Each number is 500 + 25 x the weight over its row's rms, rounded and kept within 0 to 999. Layers, rows and columns count from 0. Numbers have three digits each. The size before them is the row's rms in percent of the matrix's.

# up: layer 4 MLP up, 512x128, rms 0.259, rows 127-143, columns 0-127
# down: layer 4 MLP down (transposed), 512x128, rms 0.226, rows 127-142, columns 0-127
# gate: layer 4 MLP gate, 512x128, rms 0.265, rows 128-143, columns 0-127
up127 117:519486516501445493526494498508534485504517455446451520461483521527509491540504512496500474464471481491506531511501491546528512451547467494497465546494521519475503539519476469493503489491479479491474473524513479497525519486505502532495524496523514468502509547502436502493531489526526526509505488493535514490535484499517479518556495505494523480497443493449517489517540500535510555512481
down127 109:517493443537527491485479509506497485542478497493516508485489526514469519520496523495493479528522455463529491484495510479508527504453500503494527505502526513513481473557504476462511485525508495492531500570509537508560535507535502494493492498538505512548504499515481507478537475473513535531486561510464485551514556476508487493526504505498515481508554504489502520495527456505456541506520
gate128 110:523465484539469492460508554502501519484496523500487519522462486529482476455514495492475462521526507502489507530488497521498483512554507480524496469490483526420492507488518502502482535514451515530474482507500525524516556492519512513557469523477483484489507454505466491509496457480483500531531431483530486493512522476515547518505523445501507502497505519484493506548491504503458504496520
up128 109:559533483511480458498506532508506469539495550549484468525454512501518517439510512480504453523469499478483507529482500541529504519509486507544513465506500510465517471496542498515480515482460524520461489502491465496531510494518500513524504487458486509485523507447480518490521494480523528513515474487497514520481512500528532519477543461528553509494522545502481522531506500475463494464534
down128 099:468474497516531497506515517501524520501486503506512539490499512494503529530542466510482545445538507456577516496500480522499477522500491503526485449518473537485513460492523505493491501473439474492496536528501504510497509522523499518484483478488484503501521480513505508477508532465525499527485481505522548537497467506493530481473485495501513475533531569547505447510546530513508499454530
gate129 101:489482422529452491537498535497496468503522525524525539485460515509505466526516509498449513519491504461554578496518499488505532511518512514543476494498487483497512510481474505531468517486517492476490486525464524507508490569514513481454502512506536524505490525490476512452540516476495491481507524509519502491485491450508505502505477433497512517537484480482545508508500483516499492480515
up129 098:460472481469515490504488488439534512524513506501493517564478508509494510520478477508501488437490525488506535447471502530490559520486482507507492523500537480484487528541506501538543476527506563482471488505498499490487499488481503506492503493499535469474506435488496493549545497546519521514513506506543532490484497511480460504475477527505502480495503470480494458477468518470508511472541
down129 096:497511533509539524497492482519438509476486517500499508454463478500473532477509510459476484514497518541459474526501509522493518469522492495498526522513527488442527501499502494549507507497513488483494522515484486514503521526465475464471486469512488466522506495508523502483524476478498555523558538509488507495459494480542522573499455529543533477491517515481489469497543535519459518516491
gate130 102:471466479514490550504505499524484478517529496462530468504514490541521471496474494526508507496515530483517487498524494472514485489499545454470502507514454552503481534516566522526515507499530480510544476465505483514535506500477497551515500486483458509517523482486505496500482523492464496508471501471477484540482492535446503482500480504491446537530457487495488523534538491468441534476514
up130 106:479508477506503459529461458535502547480469465472511493533497466505474528501466504481501526507490491537461503514549497493533506508485537490505453504498462550484532485455534495459530515482513470522517506535510498531476513546471496489509498516509450456481548482458504483532449513495479491476511485502498505507511493541461513499536503471483503457488471509464490495520499494513465544517490
down130 103:520530564497483548489478539478493456500482504564531489527527492514482502520501513455507481538515510497510464502511492504498548473507490504511533499474491525523540509474532508470487524525518516477486531499501536518491479515500496544436554499486567506461493497514509480514490511473451471519500469498540495537488494503516486521492490504458509476481495485503507455523539504480457538496512
gate131 113:516461505493497490511498505433464492527513533457474510502501471491505489451509535468475530480484530521485493486520494472560485483517486533515518513523463476476539508462546487511468443478505486532520480502559508491470514464507494530498464480517498476495460502498437487458500507522493531520540471525470506510478494481505532509526520494500485518516559495526478502532508513489467484480516
up131 108:496520497485492499523492454528499477528467502510483505539510505497485516457462469461507459461509494493490481528476476495508502480489486510525519451521513470473474539525533500493539452506460492509487490499515497491463532478505534512455487516489496474462483486477482446479489546516532449507531516496474497491497512495507508537445471495533439508539540512490480478503522449463520507504466
down131 102:506481495449480489502481486550520441520506531507465479497482487513505501541474504503491504495546496492548510536484473488522479483482476476474485531447495456496518502527481562509531461506479522484512497503459483498558486537521539483499526493489470473521498519504500514444501466479518517505504510525512500486503522535479511505529458496456464515469512516446499451465478497495509526470510
gate132 086:527479498521484466501497499506486491486492518512492490489543491489451477487466514517508517532489466500471465476495459482479450542513450501494543443528497523491521511519543466520536485516505438491499505521535497552502481529473474469507460498542509500519489486541505475504504484514494526490520508476451483502520467472462497497545479503510463541505514528466512507499485530558485494538482
up132 087:531488510517505484499487457522541501535540503508495504500478494483544502535507481512526534475487460519491500479514460499468459513522476493499520486545507507544496503500509482540527525488531482472495516509502515521480523489511503497507443506479439564497480445518553448517452524508473512515520522506468470524511479503477497501562496486509470517492514486465518503470555514543506495488498
down132 087:473517468470492492505456476518483511509477491523468508509459510511508473543481503486511548517491448505500510470536539521510497519449471523487518446498496483490476482503464503444490519499508468471500533526512509522464495542521513492467516502522474541494469488543514496472480493536549522517495485471507487570505503444475518482483517513489517481478552503476474494525479518523516458487522
gate133 084:551451507508476522527501488516503514532522480469541526511508517543511549492474508481510479539500517491480508465490500523501513461556493537502546497507449529512480522503510484483507517525543503509469469539503506523491522548498489533487507510485483457527516554503508532508512509511551504496512526476498479506469474492530499471496512526424509506467488474511518487498563489541507471505493
up133 088:496467515471464524534490508563495516455482490475535523506499492519507507525478476509519485499495519520502492461520538495539533491486489506518518523538478510538491526505518519515513501510525477458533491525508466507506478513492496529483471485462495466532550565508493534492529518481517559502470538481484469498494454492516497496477543543498540491532514473478539531470500473540506476484465
down133 090:450510493467502474493535508497504480494460491525505481528495489512470540497460468514563506503458474498503504571521479515497490543468514496530487514486527526497529538533483513504540535459533517430537519466500533502494509505457428510542468485500535501527516539473507492537513518488508494482514488481477520453480488480475496521511503512511525485491502519489500506483473476509528500494505
gate134 112:481490502455484538506501486442498485552483469505521502468538492494523516491469502528501480510512514480483508481487476521443534525467490492532517541518535518486512524471537527488516493521486530520536493473545534534531497483474483481493502520528489495486497438506489489506517483530517494479514526500464487509454514459544474480486500504525476475496512467524557425466499521528494509487508
up134 103:488484483523495486492539437516492479506493479503482509533495503528496536439478534487487486490481507522452527467478477498523468516481479513517472501518497497503454525519514501466563496491437498510507508484478514538482480493482490473502523528458477488468493453478495540515481528502480578491505505516530529504500512443504478500494510546490530507510490482493481503463437483472495503537501
down134 100:539521490517521499484489547550490518498510542492500507507480445479536489506517489503512526500469470496516455520514496506474462497542525517474470489496559499520491512468480510455493513492467466448502514523498503481492493538486499516519522485500549496492523555516471513504508529523507487519527489492560517480483480502463518493515492527458497473468427499518477513545495438510504474497491
gate135 102:465505465498486465499550490501487497487512478507494492509535486520486468500474454512512482474480495517506470517532514517449501473500520492529505531470525482457518509487471502473571466551471497471522471456477497518469496485505504513539584541496509471484507540535524493524466491521478501523525490481509513491499476525476503486487477514477506469538487491486489483508494517543437466516516
up135 106:511487520528516491488462519480482517497524519562523534511483503490458532515518510512504524526498486516513506519490503501512504492496472442487517502535486525511442488473542505492485519426514471556447530471542489490533514491474494457478458459514531520514519491498529525496460506466492526470482516503492450484478473482522504494513490502520496525484472460523503500488460522467526470480473
down135 101:480531512503537526437498550537523482483488468474486509477500532514478503516501486483461480492523458511474524524519517514498475536473528521538559457469512466450554464523485489517524489540482492493465535483521473484505493493524488495523513481528499486494535458496462504511505486490476460527480537516511450522511538532497502467492514517487520517520484539503500509507487514463463499529524
gate136 100:499514504505475511495483464495498494470530507505496504495470510494504524489514482514509514543470500481491494501526512456463474496516483499495505478536483529473460505474520462480506507494486448515520511458509502514587513497498517469488500504513509500555509433546516478475524549524484497501438467483498476487535556549529458459484497495491442500485466473512489488500517525524487517481520
up136 083:493528520503528507506511470523530520545484461472456518485518491512531467528488472468520471485493490517500477515482446525475520527490503486535516496528549515507500503527497505517503494462520479510490505558535499515485516490528526530522463483455514497465509534426490497437451501487506513472472507487445523481470496490489539520509496521512530493487488527473519454514479453517491500499528
down136 092:471528472481483492498494502483476516547465526466466495466483493497521487520540485514452511484501454550504505488488445508498481516513513504464495507525526441508460519555530488466458499486499457492505511522509461482543520491495494495465468516473487496499514440466521486477528538524486474476488483522493501499542544491482507481487497488521480451495489469488477453530495502492494457495471
gate137 122:538494448484487523484494523497519500493479505484505473521510494491498503544518513449490490468523438471465486508489499481518527490545534524544506529511504547514519499453487525541507486525520506488504438532493494508534509498454516504476537530498485553477505519581493509489491492504497518506508495455530553509481529482498527481539506511488532543520482473507538537512485498517498518506500
up137 129:528494474461433489468537536518538501461492543518494463506495537502508478511505562521444488519515445477491494512508505448495481506504488464562488508510466486528482493504506510522501511483521506448486519509529527519540503479446489497502509517489489502476499449499517531492521524517518523499486464465490532490522533467493488489503527510506522558467508500516510525514518487475522508521532
down137 110:448429484511452528520496540508452489501492490469466498477529531541465502474534490517459500502489485478505486496517535505512488498528513496533460518492541476469508418525480470484515487520508521499494487478490534478504468479535531476538479475515484493519504537496507521514503469466499514532502503486482509491455467511496511506467495529548459531513517488496498479530501515468469533478491
gate138 107:503479476517517496505454531508488507513512455536516556501513517554468475513521479522428526515533498523496466498490478511454472494495483513537459475504455500492503514485490499524479483517495470510487464478493485482507473518482458519437489525481548517533466500515461495517514538484503521499512515518472475491508491478485508505491499523480494516462540467450500502498500472454528539456528
up138 103:521475480522488553522477519523512519518487462519533528497473478529490503547478496518480528545527495470520435460513497517471473504527489513570502493478499525455511540514489534477530484476551522510472507508494497532506493537509492541480480505443501519496476480525503509511517527482486506531517491541520509484469478496505481490497541442513507472475506516480482446501487469471497501502473
down138 110:488533525505541480518455553517522451507494497515481491505503486513513530448492480525556427486489536459485483514488505478504479508489492524489495494468528502518483520473508516490494471517471524503499497511454486529512474464485477512512480520458491526533520490505503500536494478514509540478496483500550516476463532531506507561539503515505510502526517573497477510488517504490480453456483
gate139 101:444495473511501479464489482516485502496494515522550514575488514536532492472495494491497508490525493502490554472532481520546520516482526507464519496507565501529514539530458505549482477527474473500492487541500522475487486513480478480488528517462500485493510537528455503503490533467503524503514521507489472491510510512502474463437463538495497533508502485486489497545542492500511534468510
up139 096:483515509471495485532514498460493515539537473485470474460544526468513502560430517503553510477476485512556492548549510527497519498504491495491476487469454507482496464482504462467490518474518518478479498509486508511519494477534485509497453495499500540464488469485496503479497513509516483519494493479495522526513483478493524525541519464479492470506516466549504481491460471484456472535479
down139 098:506510552510494544496462483536506479503469486513468509533504502513493525504483495504478475495497463510466482531475501476522481533509498529505539511534550511545546544515456472496498499494510515485505453540486492507520478490488481511468536501468473487462542475531501477549507526494471501529566506475526466489503490539500504466467493523502489454513538512535513498502559483527504534490503
gate140 107:532494494468467519512516507511512498496519513507510482487493438514511480535508480501503490476504515508495485463510476415455504520484502531578479529544549509508504487511512533502503546505550515457492476504496455492500515473559514519524476496524554520491532493480508478475502496483476484499478538510504510486511517521552530497503483486510526506510507477498472512492490471560451523491493
up140 102:495513485496524532492517521525495491511505508482466543477536486489520513503514514495491515521562557532522463475527455534526495495526462473455478512485463525514470502509489498521516514465452504526512474505456507441489538448472490523511492519472512515525493507540508496489482449484480496450498477504494463523481502507526505511511464518533494468544497510525491526456521473470479538497480
down140 103:484486510503473492556487501457521519488498463481459500494513501461518496541546499558519487475527480479500502504486506493485495506496534471535514490496466489477528531462508506531481499515499566518461487532493506544532519485468490467530510505456547496524505511494485511479505563486484504499464538506526528492504483494502455479482547548496485464504496530547448512479484525491525501515482
gate141 102:516472497493541525497453511515497534507498466495517504465477500493491514555485483440411485480524524479514459517514469482462514501533547542479466504485493517542482532537487481509526496523492507482513474471502532503517467451468497520481518502486536486520477439512504494468492498505499491523469471529527505562512477524509477495461509505501509511499522504496500520511530518502485489472538
up141 098:515474471525530517514456538548481535483492475473531512462455476490494506535471499483437485485477506489506475475523501476470495516536533543455461550510492499513485540533497447518521503520493524472479489494495485484527477474497495520489470489499527480531508453493515529491452496474499505525438471534503536537546499526475511503469498506480514502515498524465506519522518528491508486492503
down141 099:501509494513506500517489500487503506492477468507461479505505547519507494508415541485534503501483538477475541514506553499516484508535514513454515512529504485484538577523444507494495521501469518498517519506512451437502523476497460533511498496552507457505485546494482493508474501483508529492509470510509468508512465486489488502481541476564524493505519484473523475493509483526493497477506
gate142 094:563499474522495523486525480479517531503497555503494456463498530533508511515487520536529481495505465459488496500474508518474502461494479533477526519519459508507504485554501499482516514450504515544490540510503473540570498488505504478508501468552543492509508527512503495512515483507488497504503556506486504568503503504459520498503491491524534514496483509454466484431493488508478496486511
up142 100:466479514538508508498467443462525478530520505479494535550530522478494480521506485462444520483472524491504508523473513472543528462515477509511520505483494485505485428508532502510491501479494483434477442510476503458491514516523475488517476475478491470490486529488500513488504502519550508479504521506508491491513475470491493528483506534517506482491508504569509504521487479476504470428485
down142 097:526516487478498473529529494538502576515508524483515503530472504490489516495455468480519517487520503505466488479471496492487475525507529496501482511502543532482532509476478532503505539496514525530481520515529503501443460497482484479529518507491576519508491471506489497517505536473446524529501553481496492520504486504508503464565498453520498523523485511487482506468574483493505505522530
gate143 102:457484468530556515480534522487461469465501510517486497516497496522456530493474507497483494470474500463439519474548552507531526497476490488507505503501488532497531476475498535489492486483509484507513450485541520495499493534519473491515510519455475513469484422493515508503460530463491533502497516528493497498484498473496545478513498543502538514483483457508466490502515472505505532450514
up143 101:518481491492488456461537549540493479503486504514514472503517477512519488459483530500474529530479498509457533503520538504480503532467526502460531490470482532466489505492525494521514538498560514524523556490491494509496531549526494484475448493478490522525473508517501485498521505507514536572481501486504536510476514466468511479501490533485493536521479512520433483491505516534509513476469